From a checkpoint of a small transformer trained on Wikipedia: biases.
Each number is 200 + 30 x the weight over its row's rms, rounded and kept within 0 to 999. Layers, rows and columns count from 0. The size before them is the row's rms in percent of the matrix's.

# v: layer 6 attention value, 192x192, rms 0.0883, rows 112-136, columns 64-127
# o: layer 6 attention output (transposed), 192x192, rms 0.0607, rows 112-135, columns 64-127
v112,094,184,213,158,241,219,236,161,219,161,242,210,193,187,202,182,206,231,193,254,182,202,150,206,193,276,188,212,216,152,269,181,188,226,210,185,196,216,176,172,151,199,178,226,160,210,174,209,237,199,187,249,154,187,198,189,263,251,169,162,172,196,161,169,235
o112,090,202,205,255,158,146,197,255,169,244,188,246,177,221,219,196,169,218,194,171,207,156,229,246,270,191,201,214,219,212,161,201,194,199,219,196,146,162,162,229,214,198,207,215,223,200,226,121,164,163,229,145,224,267,187,238,185,129,227,184,216,197,232,216,204
v113,097,186,211,235,247,173,188,167,186,198,233,175,203,210,208,200,198,217,192,218,184,204,198,206,241,173,209,170,235,203,160,174,250,168,211,222,180,201,172,231,222,251,143,202,214,248,213,244,198,209,216,252,222,168,173,169,179,167,209,174,119,186,251,145,212
o113,091,165,180,205,156,176,273,201,224,264,149,251,216,176,178,173,188,183,225,210,202,229,203,213,209,211,173,200,201,202,193,178,190,215,203,214,207,178,240,202,215,161,202,199,240,104,204,131,166,206,190,184,206,184,219,223,176,219,200,169,228,182,181,257,163
v114,106,164,196,211,287,257,200,268,173,201,217,233,231,197,154,200,164,225,229,206,195,199,250,245,226,246,220,246,249,192,195,201,217,175,205,222,183,201,175,228,176,162,162,206,212,243,198,211,223,243,187,174,155,186,186,214,197,260,197,214,142,186,223,182,200
o114,102,252,193,224,138,196,185,198,229,215,183,191,203,213,210,222,211,215,138,141,168,224,174,215,181,165,169,147,161,236,203,244,201,183,234,233,193,183,206,215,239,195,127,216,191,207,253,192,198,157,145,196,172,191,224,229,180,226,208,131,218,235,150,176,156
v115,105,166,224,213,216,206,168,197,230,214,209,163,151,245,175,224,177,182,224,206,191,238,235,218,237,237,245,221,241,182,212,223,169,158,174,186,204,214,205,191,210,239,176,177,181,205,267,188,174,232,120,235,226,145,205,202,176,237,206,179,187,205,166,180,201
o115,100,233,182,195,122,173,191,260,160,217,208,268,174,184,226,200,222,205,230,174,155,148,171,199,209,194,176,196,196,199,198,190,194,245,300,213,230,198,186,226,221,164,180,189,228,196,182,188,244,184,212,190,206,223,204,200,179,194,165,171,222,210,182,258,249
v116,089,214,165,176,240,181,204,198,157,203,172,203,176,161,254,230,220,243,244,216,206,162,192,201,150,247,231,192,187,184,218,196,218,196,161,176,216,167,166,243,171,256,203,155,184,240,251,136,180,230,178,236,203,153,188,164,193,216,197,222,197,187,256,227,224
o116,088,194,207,168,149,187,232,203,217,246,227,233,148,208,130,216,135,207,177,153,175,226,246,196,251,191,221,237,191,199,179,185,221,166,242,212,195,191,241,196,178,182,201,230,236,197,148,250,200,141,269,203,171,186,231,200,199,187,190,187,224,193,158,206,172
v117,088,160,212,233,171,206,213,176,186,202,164,179,182,182,203,167,200,178,236,244,241,246,205,153,209,152,227,186,222,250,165,266,229,174,199,206,173,184,151,156,191,221,198,249,195,228,209,160,174,192,201,212,172,185,258,171,232,137,207,202,183,216,168,161,185
o117,082,197,197,137,228,154,184,207,249,208,197,188,159,184,146,254,203,194,181,215,160,213,164,221,234,152,194,148,193,164,258,132,175,185,201,165,175,154,220,263,178,206,175,230,135,160,185,214,239,201,230,212,228,194,209,204,175,220,223,200,197,172,241,201,182
v118,103,190,181,248,199,275,155,228,219,199,210,186,200,195,219,224,158,183,226,254,159,219,261,155,150,222,221,272,169,212,188,192,190,195,177,171,213,210,228,154,242,154,206,175,219,170,194,159,196,159,187,228,153,186,199,157,240,185,172,279,198,196,181,167,203
o118,096,195,214,169,258,204,149,223,220,213,182,240,196,198,138,256,194,166,222,203,197,179,139,203,206,189,168,177,219,210,197,130,223,181,247,162,187,207,213,262,199,256,175,215,163,216,168,234,191,209,198,161,204,220,178,181,167,192,223,202,269,219,223,206,204
v119,108,217,216,156,181,240,244,184,233,136,230,194,171,212,179,157,191,202,222,187,278,154,127,227,190,134,224,179,202,219,193,186,170,159,215,141,270,178,176,231,171,181,145,202,211,202,254,224,121,213,200,195,248,191,198,162,150,200,175,208,213,198,211,168,198
o119,102,185,165,198,198,240,249,203,181,220,194,198,167,265,151,249,206,256,196,202,112,202,286,202,248,202,160,204,169,176,223,191,199,200,169,228,165,220,210,172,168,208,209,134,177,223,177,203,218,184,203,174,172,176,200,194,233,213,253,239,162,175,213,202,190
v120,091,201,204,222,236,194,218,179,209,186,146,161,205,217,185,227,202,146,208,240,162,232,186,216,146,222,265,169,218,237,199,172,235,245,219,244,145,219,219,226,231,197,149,162,256,163,163,224,208,180,228,220,218,202,198,221,222,163,184,162,156,214,204,206,283
o120,089,163,190,219,171,183,193,175,206,210,236,230,212,207,238,155,209,218,189,165,236,195,175,210,246,225,173,201,185,200,174,165,161,154,221,181,215,183,229,204,263,201,234,223,188,235,162,198,269,184,227,214,186,144,193,179,246,217,219,228,184,183,203,158,128
v121,093,221,210,187,226,247,135,205,226,198,201,198,239,199,211,240,170,212,192,153,172,188,191,201,171,240,183,187,181,189,231,176,191,194,158,267,252,178,220,163,179,172,222,229,206,231,242,199,157,193,223,200,159,282,235,242,237,238,239,174,248,118,126,176,184
o121,096,139,187,228,249,258,278,217,214,198,199,212,225,213,207,195,207,192,169,273,187,179,195,234,208,237,164,143,190,189,191,256,203,223,186,217,160,212,185,233,142,207,221,217,124,237,190,187,202,235,173,210,212,207,195,187,202,148,195,211,155,231,251,173,261
v122,095,229,221,206,193,172,134,233,254,149,207,202,200,187,212,199,178,148,177,130,172,233,192,212,219,198,153,177,217,220,144,218,195,186,217,177,214,256,191,266,224,167,167,205,270,195,197,193,222,171,239,195,200,177,196,165,168,227,243,211,189,257,203,180,184
o122,097,148,234,197,183,220,194,208,165,274,199,211,194,232,207,196,180,208,206,215,159,201,221,176,181,190,183,224,227,176,200,232,227,183,204,236,202,251,207,165,200,270,197,217,150,178,162,196,180,207,162,212,239,255,181,203,226,195,195,208,200,171,215,186,214
v123,105,196,187,187,208,244,150,146,194,184,219,159,176,193,199,172,225,198,179,163,164,176,199,185,193,185,264,246,212,208,156,205,185,170,199,209,218,216,250,168,143,175,169,237,206,142,241,213,213,176,173,186,240,207,247,239,156,234,233,215,188,222,217,178,156
o123,100,222,186,154,208,203,226,240,211,250,158,195,215,179,174,242,161,198,238,199,201,168,218,203,241,188,139,175,162,200,225,218,245,238,217,144,199,222,144,181,222,202,193,205,208,228,178,212,158,229,200,149,165,179,179,149,239,169,235,188,224,178,233,217,221
v124,102,222,192,173,221,235,172,249,202,204,158,174,210,208,208,189,191,196,175,159,163,203,177,258,195,237,200,205,212,212,168,168,206,185,269,185,175,153,204,203,207,163,212,248,231,190,196,215,177,231,206,190,208,285,200,259,206,158,178,220,241,234,199,186,177
o124,101,251,202,238,185,210,185,212,218,181,207,132,225,214,167,234,204,156,169,178,220,195,229,183,186,194,137,186,230,174,208,268,202,198,153,225,148,255,178,151,222,208,203,183,173,220,230,233,223,276,208,211,206,164,185,210,248,232,259,181,188,201,189,199,212
v125,099,228,233,206,243,161,183,244,186,191,193,167,215,206,190,234,215,208,199,221,191,200,236,186,190,192,164,234,260,260,206,183,176,211,250,224,168,238,190,167,239,194,220,219,183,225,137,169,227,194,197,187,157,195,258,180,176,175,197,262,242,201,209,195,187
o125,094,149,203,181,277,197,201,148,195,219,178,194,210,198,206,163,211,181,169,226,218,172,150,220,201,186,231,213,188,194,196,220,197,196,165,239,182,185,210,231,168,183,213,196,230,153,173,193,123,228,209,180,224,179,158,185,146,262,231,204,179,171,209,222,189
v126,103,215,178,215,188,185,217,139,213,204,252,246,151,252,210,143,203,249,177,206,168,147,196,181,169,185,193,196,175,184,258,201,174,194,204,207,186,250,249,185,176,178,210,170,134,202,217,181,195,201,166,173,214,214,196,198,172,231,231,196,202,215,222,244,205
o126,100,265,211,161,193,202,151,244,179,128,151,204,243,214,203,223,209,173,239,226,223,200,199,275,244,189,201,231,189,193,211,178,155,222,189,174,193,210,156,194,195,195,167,166,246,216,231,211,210,214,170,192,197,201,181,171,172,195,213,177,192,203,214,238,252
v127,090,226,195,162,198,242,168,181,179,236,179,201,193,177,161,230,176,220,189,217,247,129,198,180,164,186,181,185,210,172,227,239,213,176,229,170,172,201,209,172,195,162,171,187,231,202,172,231,185,237,134,216,216,242,227,216,216,114,177,196,206,151,182,232,234
o127,088,212,168,181,236,215,186,208,261,178,211,243,228,194,213,193,243,252,181,204,227,219,223,178,229,220,180,198,226,251,208,177,203,230,187,200,177,200,251,195,225,201,198,217,142,190,235,154,247,166,253,185,177,184,186,182,229,196,211,225,201,241,226,187,213
v128,102,183,223,200,149,251,161,222,216,224,201,221,197,116,195,212,199,259,229,176,199,170,155,124,257,209,190,186,212,186,263,189,204,204,167,231,226,190,223,186,233,175,255,192,229,203,163,192,199,161,159,204,202,214,209,170,202,184,146,172,208,221,188,226,175
o128,094,247,215,244,254,242,177,162,185,241,160,184,228,190,168,218,223,178,259,265,209,206,200,227,154,187,220,212,222,233,207,193,187,195,229,149,196,240,191,213,147,236,205,193,248,184,252,174,156,250,239,206,202,214,179,222,179,157,220,237,152,251,216,168,254
v129,092,224,243,240,214,130,227,207,203,255,165,210,217,190,229,223,213,217,227,198,182,168,201,223,181,185,227,200,261,214,214,172,183,155,196,188,177,221,229,220,228,215,218,161,235,270,232,171,198,206,221,176,188,205,219,219,235,151,183,195,215,167,212,190,199
o129,087,154,157,181,235,168,222,189,159,197,217,202,238,212,162,174,201,185,201,197,262,250,186,220,175,220,225,225,143,181,211,221,170,213,208,201,220,181,198,172,190,200,168,212,172,142,202,231,213,223,229,256,220,191,196,187,197,248,241,237,207,200,204,174,179
v130,101,246,183,184,177,231,182,249,217,187,188,251,178,193,249,176,218,202,165,211,164,191,199,160,196,179,187,213,213,194,197,198,172,170,184,160,230,170,179,139,201,210,202,142,236,155,199,170,233,188,254,165,196,251,227,199,205,140,203,245,207,292,180,203,224
o130,091,203,207,221,244,237,203,196,186,194,229,153,223,216,161,251,191,179,264,235,205,261,241,241,176,249,161,186,202,181,151,197,192,204,202,214,161,264,197,200,176,229,199,227,169,183,197,204,148,210,160,177,231,202,190,234,252,299,219,196,206,170,191,152,191
v131,110,163,176,205,158,232,226,231,218,232,166,238,234,202,189,195,167,193,209,205,218,192,196,193,178,215,172,241,190,241,238,191,207,234,193,197,176,195,182,174,219,155,146,202,209,182,110,240,234,167,227,194,211,253,203,249,152,140,194,170,187,170,187,188,182
o131,101,241,218,185,234,259,189,171,261,188,153,174,203,168,200,162,243,158,198,231,204,196,187,202,226,206,193,183,161,254,212,215,155,153,223,174,186,216,206,184,175,240,229,178,205,230,303,189,135,214,189,160,172,200,203,170,186,224,227,240,183,253,215,192,238
v132,092,198,197,237,215,215,224,185,202,149,230,187,143,219,214,174,154,206,277,193,200,192,182,162,176,212,189,209,193,175,229,143,203,225,194,198,212,230,155,255,156,184,221,236,230,211,198,205,259,228,245,245,258,124,247,210,223,192,220,189,190,170,189,185,204
o132,090,187,183,182,181,163,220,175,174,247,154,199,220,194,166,182,218,197,187,265,204,202,244,204,188,213,242,215,165,186,216,231,143,164,198,208,201,183,194,185,219,233,211,194,217,197,198,182,160,156,188,153,173,245,195,190,199,219,228,147,239,281,210,265,225
v133,101,220,217,214,273,241,219,251,169,194,188,203,183,242,221,205,197,218,191,213,185,234,161,198,222,220,184,212,201,247,190,247,254,155,196,175,184,223,208,191,201,168,195,152,226,208,176,145,244,177,180,182,187,193,202,175,243,218,213,190,167,182,210,240,221
o133,094,185,215,173,148,178,185,194,219,184,225,245,237,171,212,214,173,205,192,212,233,155,208,227,239,211,186,185,210,171,145,169,202,241,200,243,151,158,195,168,179,212,195,225,189,179,219,191,212,193,154,213,220,206,185,247,166,170,182,220,178,234,187,155,213
v134,095,212,181,246,196,185,209,212,180,179,226,179,165,158,195,138,236,254,206,146,226,240,115,174,204,194,204,188,135,234,173,159,213,198,239,218,195,159,145,203,178,216,183,261,149,222,220,218,230,189,265,211,206,216,198,175,215,230,228,231,214,205,184,260,183
o134,087,205,181,173,176,194,181,183,187,159,205,182,191,209,225,181,186,234,166,229,221,181,273,209,206,203,214,170,212,123,226,195,206,186,133,202,193,272,201,204,168,142,195,173,184,187,180,191,196,206,211,162,217,173,221,251,219,176,199,142,231,182,172,155,229
v135,097,215,240,190,164,185,186,163,215,165,248,233,140,149,193,257,202,184,168,182,252,161,208,175,204,170,163,203,209,212,213,180,228,219,231,154,159,222,208,198,204,196,152,210,217,224,108,262,215,199,211,161,188,197,184,210,188,190,200,174,190,205,206,228,138
o135,094,199,199,200,221,210,205,177,192,206,150,123,254,256,194,178,192,213,200,179,167,188,201,209,206,253,251,240,235,222,216,200,228,169,186,192,234,197,250,212,209,179,229,165,203,190,234,148,158,183,246,202,210,247,198,144,205,182,218,195,221,169,213,238,220
v136,092,215,164,206,235,196,192,205,207,211,227,245,204,127,191,205,231,268,186,251,216,203,199,196,212,198,145,190,132,162,171,167,245,206,227,200,219,207,189,184,231,234,178,192,205,262,187,250,228,251,157,183,202,229,214,229,182,193,185,154,204,245,166,180,168